Part of a small language model's weights: attention and MLP in parallel, 6240 steps.
Each number is 200 + 40 x the weight over its row's rms, rounded and kept within 0 to 999. Layers, rows and columns count from 0. The size before them is the row's rms in percent of the matrix's.

# down: layer 7 MLP down (transposed), 1536x384, rms 0.0355, rows 907-923, columns 288-383
# up: layer 7 MLP up, 1536x384, rms 0.0447, rows 908-923, columns 288-383
down907,104,212,204,220,255,211,238,212,172,150,125,167,172,165,211,171,209,271,221,253,177,208,174,183,155,235,231,193,180,146,180,239,176,244,268,180,194,228,227,200,195,238,159,235,209,144,207,152,135,238,245,134,214,263,251,181,215,223,140,228,228,245,190,200,209,205,188,284,124,260,163,182,211,174,167,191,224,185,198,176,215,189,205,253,244,234,214,206,231,249,278,245,229,213,263,193,205
up908,099,232,211,155,268,191,221,201,225,253,186,172,169,207,129,243,140,174,215,216,255,217,249,218,198,223,195,227,152,276,212,189,183,215,203,260,190,259,247,169,264,229,236,181,211,228,237,224,228,248,161,214,254,239,216,189,168,177,166,93,190,224,203,133,141,250,215,243,183,178,166,147,192,142,141,188,149,180,203,141,233,181,171,175,240,174,225,262,171,181,141,215,221,215,244,194,181
down908,099,194,228,138,186,213,155,191,233,156,224,121,167,160,203,161,224,164,60,172,155,244,166,219,268,181,232,155,226,199,200,267,225,214,212,171,201,166,216,200,200,122,271,213,298,237,215,152,185,153,192,177,221,224,212,222,160,227,180,232,126,178,161,174,218,265,215,143,249,163,286,159,155,130,178,247,184,229,218,222,167,257,126,189,131,179,239,252,204,134,175,211,172,202,139,264,177
up909,095,165,212,183,260,265,220,236,199,314,154,244,167,208,137,191,181,257,196,213,214,122,203,194,261,218,145,247,187,228,161,191,195,155,234,231,146,154,191,187,194,170,184,200,199,218,192,184,137,278,255,165,184,155,185,164,240,162,188,165,121,202,213,272,136,188,129,243,253,204,157,176,204,198,270,169,160,252,206,203,184,206,257,200,159,175,195,217,181,236,95,197,230,155,269,172,215
down909,093,208,194,168,223,188,165,137,205,167,183,159,233,165,244,254,213,149,165,229,165,185,227,204,198,204,304,166,149,200,191,241,211,264,218,218,248,299,185,224,219,205,160,84,164,220,220,215,206,170,214,253,190,245,224,152,117,262,223,183,246,214,177,197,214,204,284,177,136,165,211,200,211,195,200,234,261,166,250,222,224,105,171,193,163,265,221,179,202,197,201,248,221,282,156,221,182
up910,101,182,147,213,203,193,191,180,246,201,285,227,188,218,202,191,191,188,185,247,127,230,223,191,190,179,253,170,260,252,134,230,217,254,196,210,234,252,196,200,288,222,147,282,197,218,185,273,177,185,186,166,133,112,172,155,229,266,281,235,183,242,187,226,251,211,134,220,159,246,265,210,135,244,153,184,236,167,205,184,245,242,172,201,213,193,136,131,211,170,192,239,201,206,214,177,134
down910,107,226,112,230,220,245,227,218,213,227,237,163,128,210,207,161,215,168,235,183,139,210,189,239,206,225,170,188,199,209,237,218,84,242,266,224,232,203,268,197,159,227,151,213,221,170,203,263,180,151,148,201,199,196,200,162,150,315,226,214,144,262,238,116,100,268,210,184,212,284,180,280,197,199,186,198,138,197,212,189,261,154,126,217,204,178,211,200,201,164,114,226,219,237,224,280,211
up911,100,138,252,209,144,199,223,179,257,218,205,185,234,190,173,177,190,258,233,201,216,298,195,124,231,189,164,266,209,209,192,178,238,226,233,205,144,100,230,225,223,207,181,195,135,223,211,211,224,166,172,216,158,216,159,128,289,210,236,184,258,210,240,228,162,166,119,240,145,153,167,187,104,186,186,228,131,226,220,181,216,184,207,165,246,173,150,228,114,167,140,152,181,203,160,258,193
down911,096,191,478,174,0,184,203,193,151,182,253,256,210,190,164,239,253,194,119,224,222,167,169,122,226,174,234,168,124,180,213,204,206,178,220,212,222,182,156,188,223,104,202,157,205,194,201,198,157,178,161,171,141,183,175,212,163,244,239,160,235,182,187,201,147,143,254,151,189,205,227,180,198,268,145,278,192,251,201,208,157,162,198,222,234,214,264,142,235,208,242,247,212,161,159,212,206
up912,101,155,238,173,254,188,209,235,156,180,239,142,256,221,187,147,214,88,211,239,256,232,213,178,240,190,237,178,181,188,208,145,211,185,204,168,232,140,234,236,188,180,165,242,160,220,165,140,239,202,289,279,200,183,139,198,159,141,267,149,187,253,238,238,215,210,145,207,149,139,140,222,103,241,164,171,173,281,250,212,147,181,264,172,171,206,208,229,132,240,192,174,135,181,188,247,117
down912,102,219,228,163,171,229,260,196,155,132,230,223,158,219,209,181,215,232,290,180,216,139,244,188,226,219,154,217,209,170,163,259,263,210,179,139,240,209,163,180,187,222,293,182,188,203,252,292,198,178,196,228,223,206,201,205,217,244,187,161,201,135,219,130,183,178,224,216,151,197,274,180,207,239,187,250,228,231,178,158,243,233,171,215,151,198,167,195,205,267,211,112,189,195,148,265,206
up913,092,238,208,197,174,163,206,183,242,163,214,205,172,247,211,216,227,191,209,190,207,209,213,195,253,240,220,232,285,233,139,216,246,198,173,163,154,182,133,131,195,197,236,184,219,293,150,124,171,234,211,160,239,320,210,190,270,286,206,167,130,252,222,229,184,237,248,233,148,295,196,220,139,141,193,168,232,234,222,167,164,207,215,176,143,211,151,201,270,247,111,227,231,199,199,263,215
down913,090,246,144,206,231,166,291,123,167,198,185,214,183,227,192,155,142,205,157,225,213,182,205,250,125,149,242,148,175,218,218,152,208,123,266,153,190,203,173,232,216,232,215,193,154,150,216,205,199,196,216,176,213,175,208,172,246,172,221,163,200,123,171,190,159,188,219,236,248,142,232,212,241,214,210,262,103,218,129,257,169,241,111,234,222,205,207,197,190,177,258,117,167,190,245,260,194
up914,097,204,273,147,209,139,153,216,183,199,186,238,184,149,217,139,178,290,165,207,186,219,136,220,187,119,322,157,202,189,224,203,140,258,183,250,228,158,190,230,247,140,170,161,241,195,188,205,194,180,216,205,215,221,209,205,254,240,278,166,166,168,195,204,210,175,179,178,232,286,251,193,262,148,245,222,99,169,228,216,148,208,217,158,256,231,226,236,224,192,146,273,235,266,227,281,178
down914,102,166,91,151,241,272,187,201,175,204,206,176,190,150,170,227,160,205,80,167,331,174,204,187,172,288,228,188,200,219,198,187,193,168,293,152,269,211,171,163,210,158,214,207,178,199,251,268,240,192,189,158,164,200,231,187,200,159,197,171,182,142,227,214,186,233,253,248,147,238,244,162,181,149,235,236,202,193,189,233,144,148,148,189,190,178,130,212,114,224,193,199,213,154,197,188,220
up915,100,232,199,168,154,202,208,201,262,222,261,198,219,204,256,222,213,249,202,153,243,153,199,239,213,176,146,174,178,145,126,210,217,179,270,256,196,175,218,222,176,200,141,143,164,174,273,181,169,274,200,206,239,243,214,180,196,177,126,176,158,248,242,241,224,164,179,267,291,172,193,217,233,159,234,226,254,158,173,173,241,191,183,217,201,237,213,239,193,159,209,154,144,201,205,205,161
down915,102,214,111,168,227,183,242,200,225,194,256,177,321,295,249,178,217,161,91,199,218,217,201,209,169,196,238,191,178,143,174,261,192,213,177,184,176,210,166,174,176,249,179,217,281,260,191,230,179,198,234,227,222,213,209,212,175,180,173,189,200,199,129,197,179,229,272,288,194,237,179,227,213,197,177,187,132,122,207,190,173,185,303,201,228,215,247,151,183,258,219,215,257,201,189,238,126
up916,089,245,203,260,177,184,211,186,181,210,226,123,241,256,177,143,209,185,217,239,198,179,210,202,201,183,134,274,272,163,127,261,220,238,238,197,169,196,236,214,272,231,205,198,278,124,249,232,245,165,177,206,167,139,180,128,150,168,259,188,259,163,210,179,190,181,195,162,202,229,249,211,171,221,232,204,216,242,166,238,216,245,192,168,105,225,208,246,125,175,198,214,192,194,166,213,161
down916,088,148,111,281,154,174,178,243,155,192,154,200,243,117,229,160,243,247,191,236,168,209,292,206,272,211,143,301,219,194,143,173,202,225,212,236,176,200,118,188,152,197,200,233,159,203,272,208,172,206,266,229,198,199,269,219,189,257,197,257,304,264,197,127,146,149,155,188,145,209,228,181,155,208,181,208,144,254,149,288,272,207,173,179,197,130,200,202,200,209,245,208,207,221,179,190,243
up917,092,198,234,217,201,203,196,209,115,144,220,171,192,196,207,189,194,197,176,245,158,188,193,177,283,245,229,294,269,149,174,251,146,228,221,220,215,285,193,161,259,134,192,149,211,207,192,121,154,213,151,237,219,217,223,259,249,216,214,147,147,93,198,269,152,178,214,225,149,171,202,149,191,229,264,109,208,239,200,167,173,265,241,205,140,198,235,234,218,236,160,205,151,248,139,97,183
down917,083,196,175,171,201,198,224,192,135,160,145,174,270,200,174,229,194,185,249,256,205,182,167,266,197,168,225,169,232,236,164,265,187,225,151,207,217,181,191,209,218,183,266,212,202,120,248,182,222,183,170,172,246,270,265,136,219,207,156,206,219,191,216,179,171,140,155,176,110,159,212,222,202,200,236,244,188,195,180,233,279,269,177,295,185,145,249,124,186,144,277,172,186,167,193,182,219
up918,097,161,228,296,219,206,177,147,291,179,245,172,253,240,240,203,219,239,211,219,139,279,178,242,238,152,212,229,240,213,184,129,197,245,184,130,216,203,199,131,210,221,144,222,226,181,179,132,250,170,129,232,194,163,106,126,141,223,220,118,249,164,196,188,222,250,160,272,177,199,164,214,219,186,202,173,222,180,203,188,210,228,235,127,148,231,204,192,166,198,153,231,242,179,213,274,177
down918,094,211,167,195,142,246,192,135,208,164,246,178,218,173,230,176,157,248,157,238,265,200,211,142,206,104,289,161,265,151,127,235,170,182,184,139,138,233,187,134,223,218,104,188,173,201,240,179,251,213,170,231,213,164,168,135,150,257,206,155,243,174,213,194,188,148,220,171,130,192,151,201,190,208,227,160,222,201,231,219,258,301,181,244,244,154,161,243,196,163,205,309,263,253,219,167,186
up919,097,191,239,223,250,240,227,208,183,123,264,138,129,206,216,286,162,200,189,208,174,176,209,163,172,198,181,265,247,181,175,165,243,187,213,203,224,144,113,189,167,210,238,224,98,181,221,190,194,177,207,200,285,280,217,189,287,190,222,187,233,193,139,203,188,219,233,225,189,178,255,108,205,125,226,229,197,182,176,252,216,168,242,201,201,181,191,175,113,260,237,138,172,241,187,152,176
down919,101,211,230,187,130,302,198,207,233,260,210,192,205,194,188,148,248,168,196,210,200,200,197,247,163,103,134,155,207,195,212,224,231,189,163,230,184,222,224,160,174,217,228,263,171,199,193,234,182,298,136,239,192,180,181,241,264,209,217,251,185,220,207,211,169,172,213,204,257,198,189,234,153,261,161,160,190,201,217,196,193,201,214,235,230,307,212,183,253,161,165,237,155,176,201,207,222
up920,095,147,163,233,213,223,116,223,241,200,213,165,185,220,163,240,192,197,248,260,240,177,266,165,265,235,241,241,200,184,238,187,270,149,121,226,157,234,237,162,249,253,172,287,155,243,225,268,160,190,227,169,196,158,204,157,170,194,226,173,259,154,169,278,204,293,194,229,250,227,184,230,259,160,165,117,241,185,206,218,166,132,204,198,230,185,221,153,241,250,201,234,150,200,254,159,210
down920,095,284,129,211,234,173,246,258,210,274,197,260,141,170,247,185,219,186,0,164,184,180,178,241,159,226,155,228,221,252,181,190,182,170,211,227,172,185,187,124,199,109,193,204,178,218,210,231,210,187,185,202,171,219,254,205,205,294,253,158,198,151,229,161,225,124,190,179,152,215,203,164,247,294,177,240,172,210,246,172,123,202,243,204,155,160,242,235,175,201,171,192,207,183,224,227,197
up921,099,189,236,169,222,222,141,146,217,208,213,156,241,260,158,171,142,196,164,266,221,207,272,197,235,195,145,208,160,241,225,209,175,239,149,255,179,221,136,156,175,227,246,218,283,183,186,121,238,223,230,219,241,157,167,156,221,228,200,230,131,182,132,198,157,207,224,181,217,260,256,135,238,295,184,191,160,181,172,175,218,169,215,156,188,183,201,143,279,186,224,254,231,274,135,164,146
down921,090,170,201,217,211,171,192,195,214,176,171,216,174,143,211,202,229,206,188,224,240,223,250,173,209,183,151,89,217,177,179,189,171,260,190,232,220,258,192,256,200,206,190,128,219,208,150,198,204,235,207,193,153,179,286,239,170,182,214,238,185,183,173,196,236,152,225,203,150,280,266,137,173,190,191,132,178,160,231,266,160,193,215,229,266,212,236,172,124,187,221,223,232,128,235,182,220
up922,099,155,220,258,233,217,233,239,228,171,194,196,212,177,245,179,207,180,190,184,172,161,210,212,216,186,191,159,212,224,244,257,250,220,234,232,267,174,210,219,166,173,156,189,172,167,205,158,238,228,230,238,120,220,184,169,206,224,156,107,205,170,130,225,277,229,157,246,173,176,177,169,207,182,195,185,214,143,218,237,204,241,162,115,162,209,208,151,186,211,98,252,194,260,172,202,208
down922,105,125,176,201,262,232,254,216,235,196,220,200,209,194,181,177,159,245,227,155,230,213,278,241,182,137,159,185,219,247,159,139,259,204,156,204,149,275,206,190,194,189,281,147,188,163,219,174,191,199,162,215,228,260,197,186,193,101,261,178,165,221,173,245,168,152,235,185,212,225,215,210,134,197,229,163,194,206,136,146,198,216,202,225,170,182,159,207,235,186,310,240,224,206,207,265,161
up923,092,129,268,190,268,165,221,217,217,182,233,208,187,222,175,131,218,122,175,201,224,199,229,152,235,173,132,185,194,146,213,157,241,193,192,216,176,193,168,191,246,167,218,279,203,221,159,234,239,138,212,170,245,212,153,170,174,220,146,186,227,198,228,213,144,172,176,198,142,227,151,157,232,193,184,216,133,194,191,174,170,276,188,215,228,138,241,148,167,150,234,225,269,186,188,160,262
down923,088,171,187,251,170,244,265,189,208,179,193,192,199,133,206,150,247,132,223,155,236,224,188,220,212,210,71,191,176,190,175,236,189,100,174,170,205,256,177,165,175,195,203,320,124,238,167,236,143,160,181,195,237,144,192,195,189,203,169,168,212,219,207,212,153,182,212,181,169,226,118,173,226,198,134,292,137,191,183,202,228,172,222,179,197,166,177,100,242,146,188,212,166,147,180,176,210